Part of a small language model's weights.
Architecture: RMSNorm before each block, rotary positions, no biases in attention or MLP, normalized queries and keys, capped logits.
Training: a variant of SOAP for these matrices, 426M tokens, 6496 steps.
Each number is 128 + 24 x the weight over its row's rms, rounded and kept within 0 to 255. Layers, rows and columns count from 0. Numbers have three digits each. The size before them is the row's rms in percent of the matrix's.

# gate: layer 6 MLP gate, 768x384, rms 0.156, rows 618-673, columns 288-319
# up: layer 6 MLP up, 768x384, rms 0.165, rows 618-673, columns 288-319
# down: layer 6 MLP down (transposed), 768x384, rms 0.155, rows 618-673, columns 288-319
gate618 100:181142106102114141117135176120067128085127103137124101086149130139087150121157110152162138140150
up618 102:102127100106080126094124163122142104104115138133129125089150148152135123141128112103159078066176
down618 102:081116126170149144129161120097116118174140151134148082145135150129141138130123194108143107144138
gate619 095:112113141116153144114132125101172090094104128115115114159112107149117103074135102112138100156135
up619 098:107134118076181135130151121149135116125054084133163116122130107106121104139118171114136099142126
down619 097:162134120143160138082105160094168115089101100098117164146104111136118111136180120121165154109104
gate620 108:147084149095107092118124167123109117075130100103132122154149123156137083134140141127118126126135
up620 106:097127114088137141111147127152123107145154202078145127132138155128149109149128140118139134096105
down620 096:096156121201169137129141125119127098089150106109167175113120173093110124113166146154105146104152
gate621 105:148107146119165104147098134094099096100138134131129127171080142141117088098116151135128173142151
up621 102:140119118155100081119115143132131100118116091126189149143118156108131129097161119154139149093081
down621 105:166092098143145102097111143098106162153119144147127149092100180078139120115187159143135141070090
gate622 099:167090113092147111151092105102129134108151112120159149153102132164153105095116119133114113109152
up622 103:123128110140121081159147088154085122189120096095102106142141122086129145123112148127153148179115
down622 105:124148111150085162122136125095115107108137103123133108129150111116166117162097128136116117133181
gate623 091:115151113090173162143104144118096127069142129109098133142172119123116132114098109111114128127183
up623 093:157094147123097102100082114104132135148097136095141157137150135161126164154129144118188125116130
down623 098:127144068166152127125130113126145126142116101151191159151143136117153113128104097129130083126145
gate624 104:149113111143132131131091155126124111098072135100131157162111102091111132124092093159130132171147
up624 102:149101099140118109129114128141138103155121111119158149150146103158123162133116138116134123123152
down624 096:123139098156145133132092127158112100110126118101091137126110126100138070103156145163121145156101
gate625 106:097139131100101128122131169136158104122115077142143158127146132117134142105099135107129116084173
up625 106:151105135135106128152123138156112100088125122088110116126137104132156124124159069119141124116095
down625 093:125104134129143142128158116133117115113103097139122089118141161130124128138114195140095105138122
gate626 098:108124126138142125119100141181133115122125132100131131179111082123103086112128117163121110130104
up626 089:164075131128149171088104125060116131122148099119087101167066126147123161102138145112151129142123
down626 097:111181147102102160117137127103093153151109112147125101074120130127111167094139167122114180127122
gate627 119:165145089125129147111154155089123155118099120104139098090129083131155109149095128102106136102115
up627 116:123144148133109169125132098125129186118178128107122107149125164134187132104142061123149105129118
down627 101:106147141053130129142128144116153129152146107138132125149126121136127147166124185110154151137137
gate628 090:164106116136113134163126142119149144126109192119043140133125144125134120104128135165153081178124
up628 097:115161104133128073116130119120123099115145134141102095097103079115137161127155139093107144066142
down628 094:143185167149150098119123119108126132103102115102149121145145148147139088152107144163114180122091
gate629 104:085114080153132180143079149135147189139100138109116140141136127149109111169080135116142103124119
up629 101:147161134138127114132072138161081110107123083087143109104122135094176117148122127119125202132145
down629 101:167098133084100130150125129114100109145114145129161165115134061110139129162122109110071123128109
gate630 101:096149101083118134196111158148135160164096128131102129170172128131129111149147127151134094129098
up630 098:118148150085155127116111125117113104144129154112116123116084161120138157137120149070113167121137
down630 101:150105154107088145095123067111057144162114122140153133118115137109130133138163107134126124121110
gate631 096:184119112149130094106101121092104141141154157114145136115119108109099160114113111167109144124130
up631 100:116114152113153117166118150136112148169059123101059133141158152174144153136124152168143145137080
down631 101:124145137110126117153152163122135134100183134114113133134099124161133171162129123158107183116093
gate632 096:137100113148125084136142098086103104165126099074096166107168142120127087108079110156122139147097
up632 101:133138115131137142057153115156107158116140162113112122089123110114097100147110131102145124128116
down632 106:172139127108155115154151168121114131118093113104102169108136154101080099124138117108097083194085
gate633 101:112144116155080142130125122128139111112114114154154130134131107159110130162082091131164155148127
up633 099:149122133129145125103126097135174105145136151147174124110110076133124133103117116168200105155097
down633 102:148140133145153123159119135084152118132157121097138140133146123134115127111112126139124094123161
gate634 102:128124111112152133153125153138089115139101130132085099143121102176123147145067114165136116141172
up634 100:118145126129123138093138184150156089119128150090127154122156133119154115113176150122151117142157
down634 104:065156116179140166131156136109130062124164110165125119100156055105139148160146133105111125130151
gate635 104:111098078168159120101116160098107109118056136121089124109097190107130167131104099134177130127138
up635 100:114185122119143145110180158125146084150135114111144153142123144090104152102121142153078128123125
down635 103:141134166137109130120149097099160154085171165082133149111175136151136119095166157145183164101108
gate636 096:140143121145162112133120097097141085092145132102135091149124159148117160090094147116133067125136
up636 092:143092105156119111125118117134110121117135117126131101141106147095096115119149108194112160091139
down636 103:180126137152147152128106133086139113119143129154130110117133120107160131138113174140094135104117
gate637 112:116118146129102137143101155120126127166139168146119133160095148157137141117105139107130115101094
up637 114:112139117129146095155121109144182169120144130168118096123141139118144194117143116103151135131095
down637 100:141124102133073134115097133161121182106130129140180148139128153141112103141131111161095122139119
gate638 101:140136100152121118084121150114115154138118067149128162112107110119127121097090100166158151130145
up638 096:122118091109107157116122143105132130140121154108089121162149131136124145145118129133166081137118
down638 102:169142106140099131138136158170139177133153146125166138135107167139119112116131142142136114129142
gate639 118:135119099123165125119122108155106149093115166150169135129116147119097074132121113115134124081064
up639 120:151082086144205156130098099136155099135108126101147126145095107100093133139098107109114140147110
down639 107:143124088121168125151130127128107151086113108103162147121101182149153115165102081105127091127099
gate640 098:125131125107132168139141098099100159153145143158132119138121129097107092133161072110151133180082
up640 097:149126139122162114110113145091145127109170077092133172161101156104164146133067133107133125152134
down640 098:083136159154133080139092118098169135176122108146108124124172115092137152164131155112170119110150
gate641 099:168121128153150133122122110152115135081105105098166149129150182152106151113157161120148087134146
up641 100:172102131131164128149151127125142126085116125147145122162127117146129106090141140121134140112138
down641 097:133122123123150121106142106098131131130134092119186094133157176143133106113113110130117101112168
gate642 111:155108136142150187146085137100122120134133144165162156151118143122105129157156115149122121153130
up642 100:128141136092133141110153071083141143130151135087137131102119162170097105107147150099142135108135
down642 105:142181168138147103108140066109136152114126107087161133115141119092156142135161152120091083116130
gate643 093:145117092143122107134124128157094139146124135136134080104111151111115111153150127156099117162133
up643 098:146140143141120128142161121186132129084165111119161141182120126140122144136153103148159157141131
down643 094:095159118125195126111133099128132158114150116117148174128093160087102114130108119128125117131130
gate644 103:156079168144091149137128113100112138149140207155121125112122123156133163138165152113170091162158
up644 099:133124121096103127157110074124137145107144129132189148135116126133128132111120101166131139132150
down644 096:112155137137113157118153137134138184114150140139122120158096120104157125105107098169115157087101
gate645 099:142114140129117139144146064125146119158148112098132101153108106122157078118098126095064145122104
up645 099:131120130123149133122125169123115103131148171148107160175135178110191140089156141158160125103095
down645 093:140064169182100176128119093133169125113081082133123085158123125125125109126134086121143115121149
gate646 107:166159134190105126099113108135145146137143079142133111152139129072117099168147120128167114137108
up646 100:134114090136137161138117147150157116143156130154142088144123171122114145129103118135135126094105
down646 101:111120112120115130150147151139127151109162141132157124096128129151112160130104132161086107150120
gate647 099:141116132124138143122166112169145140107092092148095143103138161102137109074139147136153083146160
up647 108:088125103104180146111103145121126130135139141097127138127120185148146112089121128167172163103126
down647 107:091112167129118100152116110117124147083135148136142170151142162130121124122125101132116107123110
gate648 094:125122154146120136157114161106082134118118127150133123104153113153126153144122180145130121118146
up648 095:147109137122121096146187126128130092141169108075090188139108132142116113101146109139116130127170
down648 095:106140125147118128116126124120104142142113164132081114135140118118092093135157154144113113101136
gate649 096:110154148097126150127098121142098110122161116147161160119113113164133148134113114101167110148110
up649 096:123146155095126121183135132154113127107131116117159120102084087115125174098143150108084124106132
down649 102:176097164132132143151111137125139112126147108124134099137117144131141148122121151085111097145088
gate650 099:133134122124152143147172091139124140101152155143095108122158120090152123109171134124123105168130
up650 111:131122104127117132116148167134122137091142160130107178134113113128136122170114089152118133152131
down650 096:141144165150125090123100115136098118130181132154135120140151148099179131082126113139137114110125
gate651 102:122121124149112061126137139087126118093119125174163131118093123100096109082126103148123096140136
up651 093:084111146186129092137081139152136171115156192102137140131132125129116139127171170151144131107093
down651 104:115107169138113143133123144124119090131158126117135125112098150136130122134146148086100141132127
gate652 099:113142133110177170156076167116154143069188108099175145146140142064133133129101127129151135102110
up652 101:150123145123066121121089145170153119091111172113153150112163130142130161137139159117138109128106
down652 099:151110130089120137130113148153150140169139117176146136170160105127130182125135114159080128087103
gate653 093:139109114135096115103122104139144183155166119088102149138106118126101123170130147132143074145079
up653 094:164142134106150149156100139117111133123109116142133108095124135135135133154102109114072123145201
down653 106:156104142159066127120106103091124163117158145183131115131149102130122130107155145160148069110128
gate654 097:141074113129136110112128129106120175110152086117100106134090127139173125126090137132141135093167
up654 099:143144151091132091126151096185128161125121101155136092152099155111151118199114159142147135123105
down654 099:165169155150105154101120136106117159053123128139130175163109138123161144122127135087140150133154
gate655 096:129126146146190143121195166101118122137145111131150093116110106163097114104095098112092125110131
up655 095:117131140084134151133109119156154132162119157115114127087081116107093148109125119128146151103106
down655 100:109140178150148104108127146102115126124143158157121096126135111175141152133098182123138147133118
gate656 104:160114136144139148097127133110113179123165101113135151094117100166133137114101123119093122182145
up656 105:168130152135121132142132115132099132112119187147147123100114102116159139151156134113140115129124
down656 105:092143178125115109092088179175104086120119155174105113155146161148119094128130128137147164129131
gate657 105:161134138107131089092151136103112147160123147140127127117115107134178145103109139125085105133131
up657 100:175154125090119100179154140140131147107172138106094144074121111139156144100138118121152129111133
down657 105:121122118116075130098108142096151129152130094176114134152154176107107121126113072137120120110145
gate658 102:111141089112129122098111113100146144141137156140140133124118091101181153113109153101095124138150
up658 098:144154158103082166145092133142117128099108117149156106123111179097101122124169171129099132147129
down658 101:112170145161156153126132130110171148129164105151127108119135151120111131086111145130098149101156
gate659 111:113123128104157136133148147129168113126107138138151146127107116135145140114141078123186087097141
up659 110:094157093116157100120138133129126131150128121138150150156135130130110134121110123117128154111154
down659 098:151151102165125122124103145101136155092117139115143101095106226146079153155108162094182166110118
gate660 103:122133115126185123161123091121119109139130127131157110093113144117096156150135166113106167142121
up660 102:127120171123131087103144144115118117141115153153119111122059137137129151152119105140140129048105
down660 103:172143140153088148120133139140142131129141177134124099122146083134088099090066103125107094092127
gate661 091:132135099155094165154149139126163157144160126080091138117094137180140127130118112183142152151112
up661 094:139088146158100140115119166097056120074131121028143169133114140133115098133125173136130087143132
down661 092:130170117139147129150102163130135143116109095147138133101112126131160110121116144113128150111148
gate662 094:161096149100130108175178125189138138144120120155148127124128140161126178117115149151149130146114
up662 097:125105110150104172148124121138135102100141153134153141147128121132083071148163136107139126108132
down662 097:066157133140152147105124141125139148090112136129121111110144189120123136166170121141101116096154
gate663 100:149142098112105144098106130139167077160145101081102153111133141148165153160107143129112102104062
up663 093:134142162165166119135118141093118156148147114128132119110138104130125146146096102148113127104142
down663 098:103110107118125130157163099164128102121127086131160163104118137150168095140099144112144172134102
gate664 107:158124124099099148129150105115114100136191112135132121127113134114152130066151142145147169180176
up664 115:084149142132142091096090173142166153145122127096115104145154161101112115101141182100126126151080
down664 097:112114135105132145131133150099154072136085104101155123112149147117132087134177105098123093138124
gate665 102:172125101099174142122106082129078097111108134130176108155114125124103144115092091119130111124134
up665 098:131138136132128103131156124125156098133103141135115113106107105150139114131148101159094140114181
down665 105:129112115126097152116119138104118123092165149157151128103120146068102107142092116112098136106125
gate666 104:135122121138160123142126097133055138150109123138108112129142132126141151149093112134136155148152
up666 099:112135112142123126158089109107092157138124144113203125102119125122177101123139122150161109092065
down666 100:149105081098102165137138150162160128107119159146138149146118154111060119079131125174108105129114
gate667 101:106117159102134093131099133091159145108124108109114126125107135115095138160184154121128079133137
up667 097:190088150068119115151141134165149110126088126094056128140136124120125118104123124084141147126116
down667 096:075189106136089116128143104163103101153156148151123133116122122126106129108111141148150138108083
gate668 091:116082134129132156153116141128169122131157137125105128138123151110125135151126110152130088171140
up668 097:121148133138074140132139136179135132100102148079104161124099126101116126100161139151058065116126
down668 097:122151140123103125155130149141134110136096146118165126123125092100103148144132132195126099127144
gate669 091:114127150160144119126108137137147155108133147126151172108143140121161121101110125154115088092161
up669 101:136116112147142125119112157141163165139163111100118150150110128121122116138062113142111090107107
down669 102:114073117170110147086162124139118109103125154128100163152130107102103126115131119161095157127141
gate670 097:121151180117143148118112159158076159140146100138129081117148138118120088129129131144108132149099
up670 098:146118131142100101096124166130126167130117101160108102073096136159157128104139110167141126094128
down670 100:162092127106121097117146121145127133146150130093129093152162115104101132104127136119147155152174
gate671 104:118116113137097104135132148089125104141106137198170113126137110152143138101182148149114118125157
up671 111:131104098118155100107137130099132125089100120107164108150131138146113098118129174096093111148134
down671 100:115141118122091108112112138097152155106111156185119130120127123123136154120150193158147143098109
gate672 107:165101156126150137133153092109099119102114136145098208141135137142107154132095119118157090133099
up672 115:068186081132148134123111149124141168130122141130148166087132098097145152135161145203154130115172
down672 104:065118154096148098124119099116128120131112096137159137121149147145135142132138104107066159101140
gate673 108:113110110128158117111109116104171101145113091126129143107117119116099105115138095110138114105099
up673 103:158144114130159165126125102132153129134124110115097143094141087066102147164145119125121156102136
down673 108:144123110156108150122093130142097158124085105125130109114156115154132131181173133112098115150089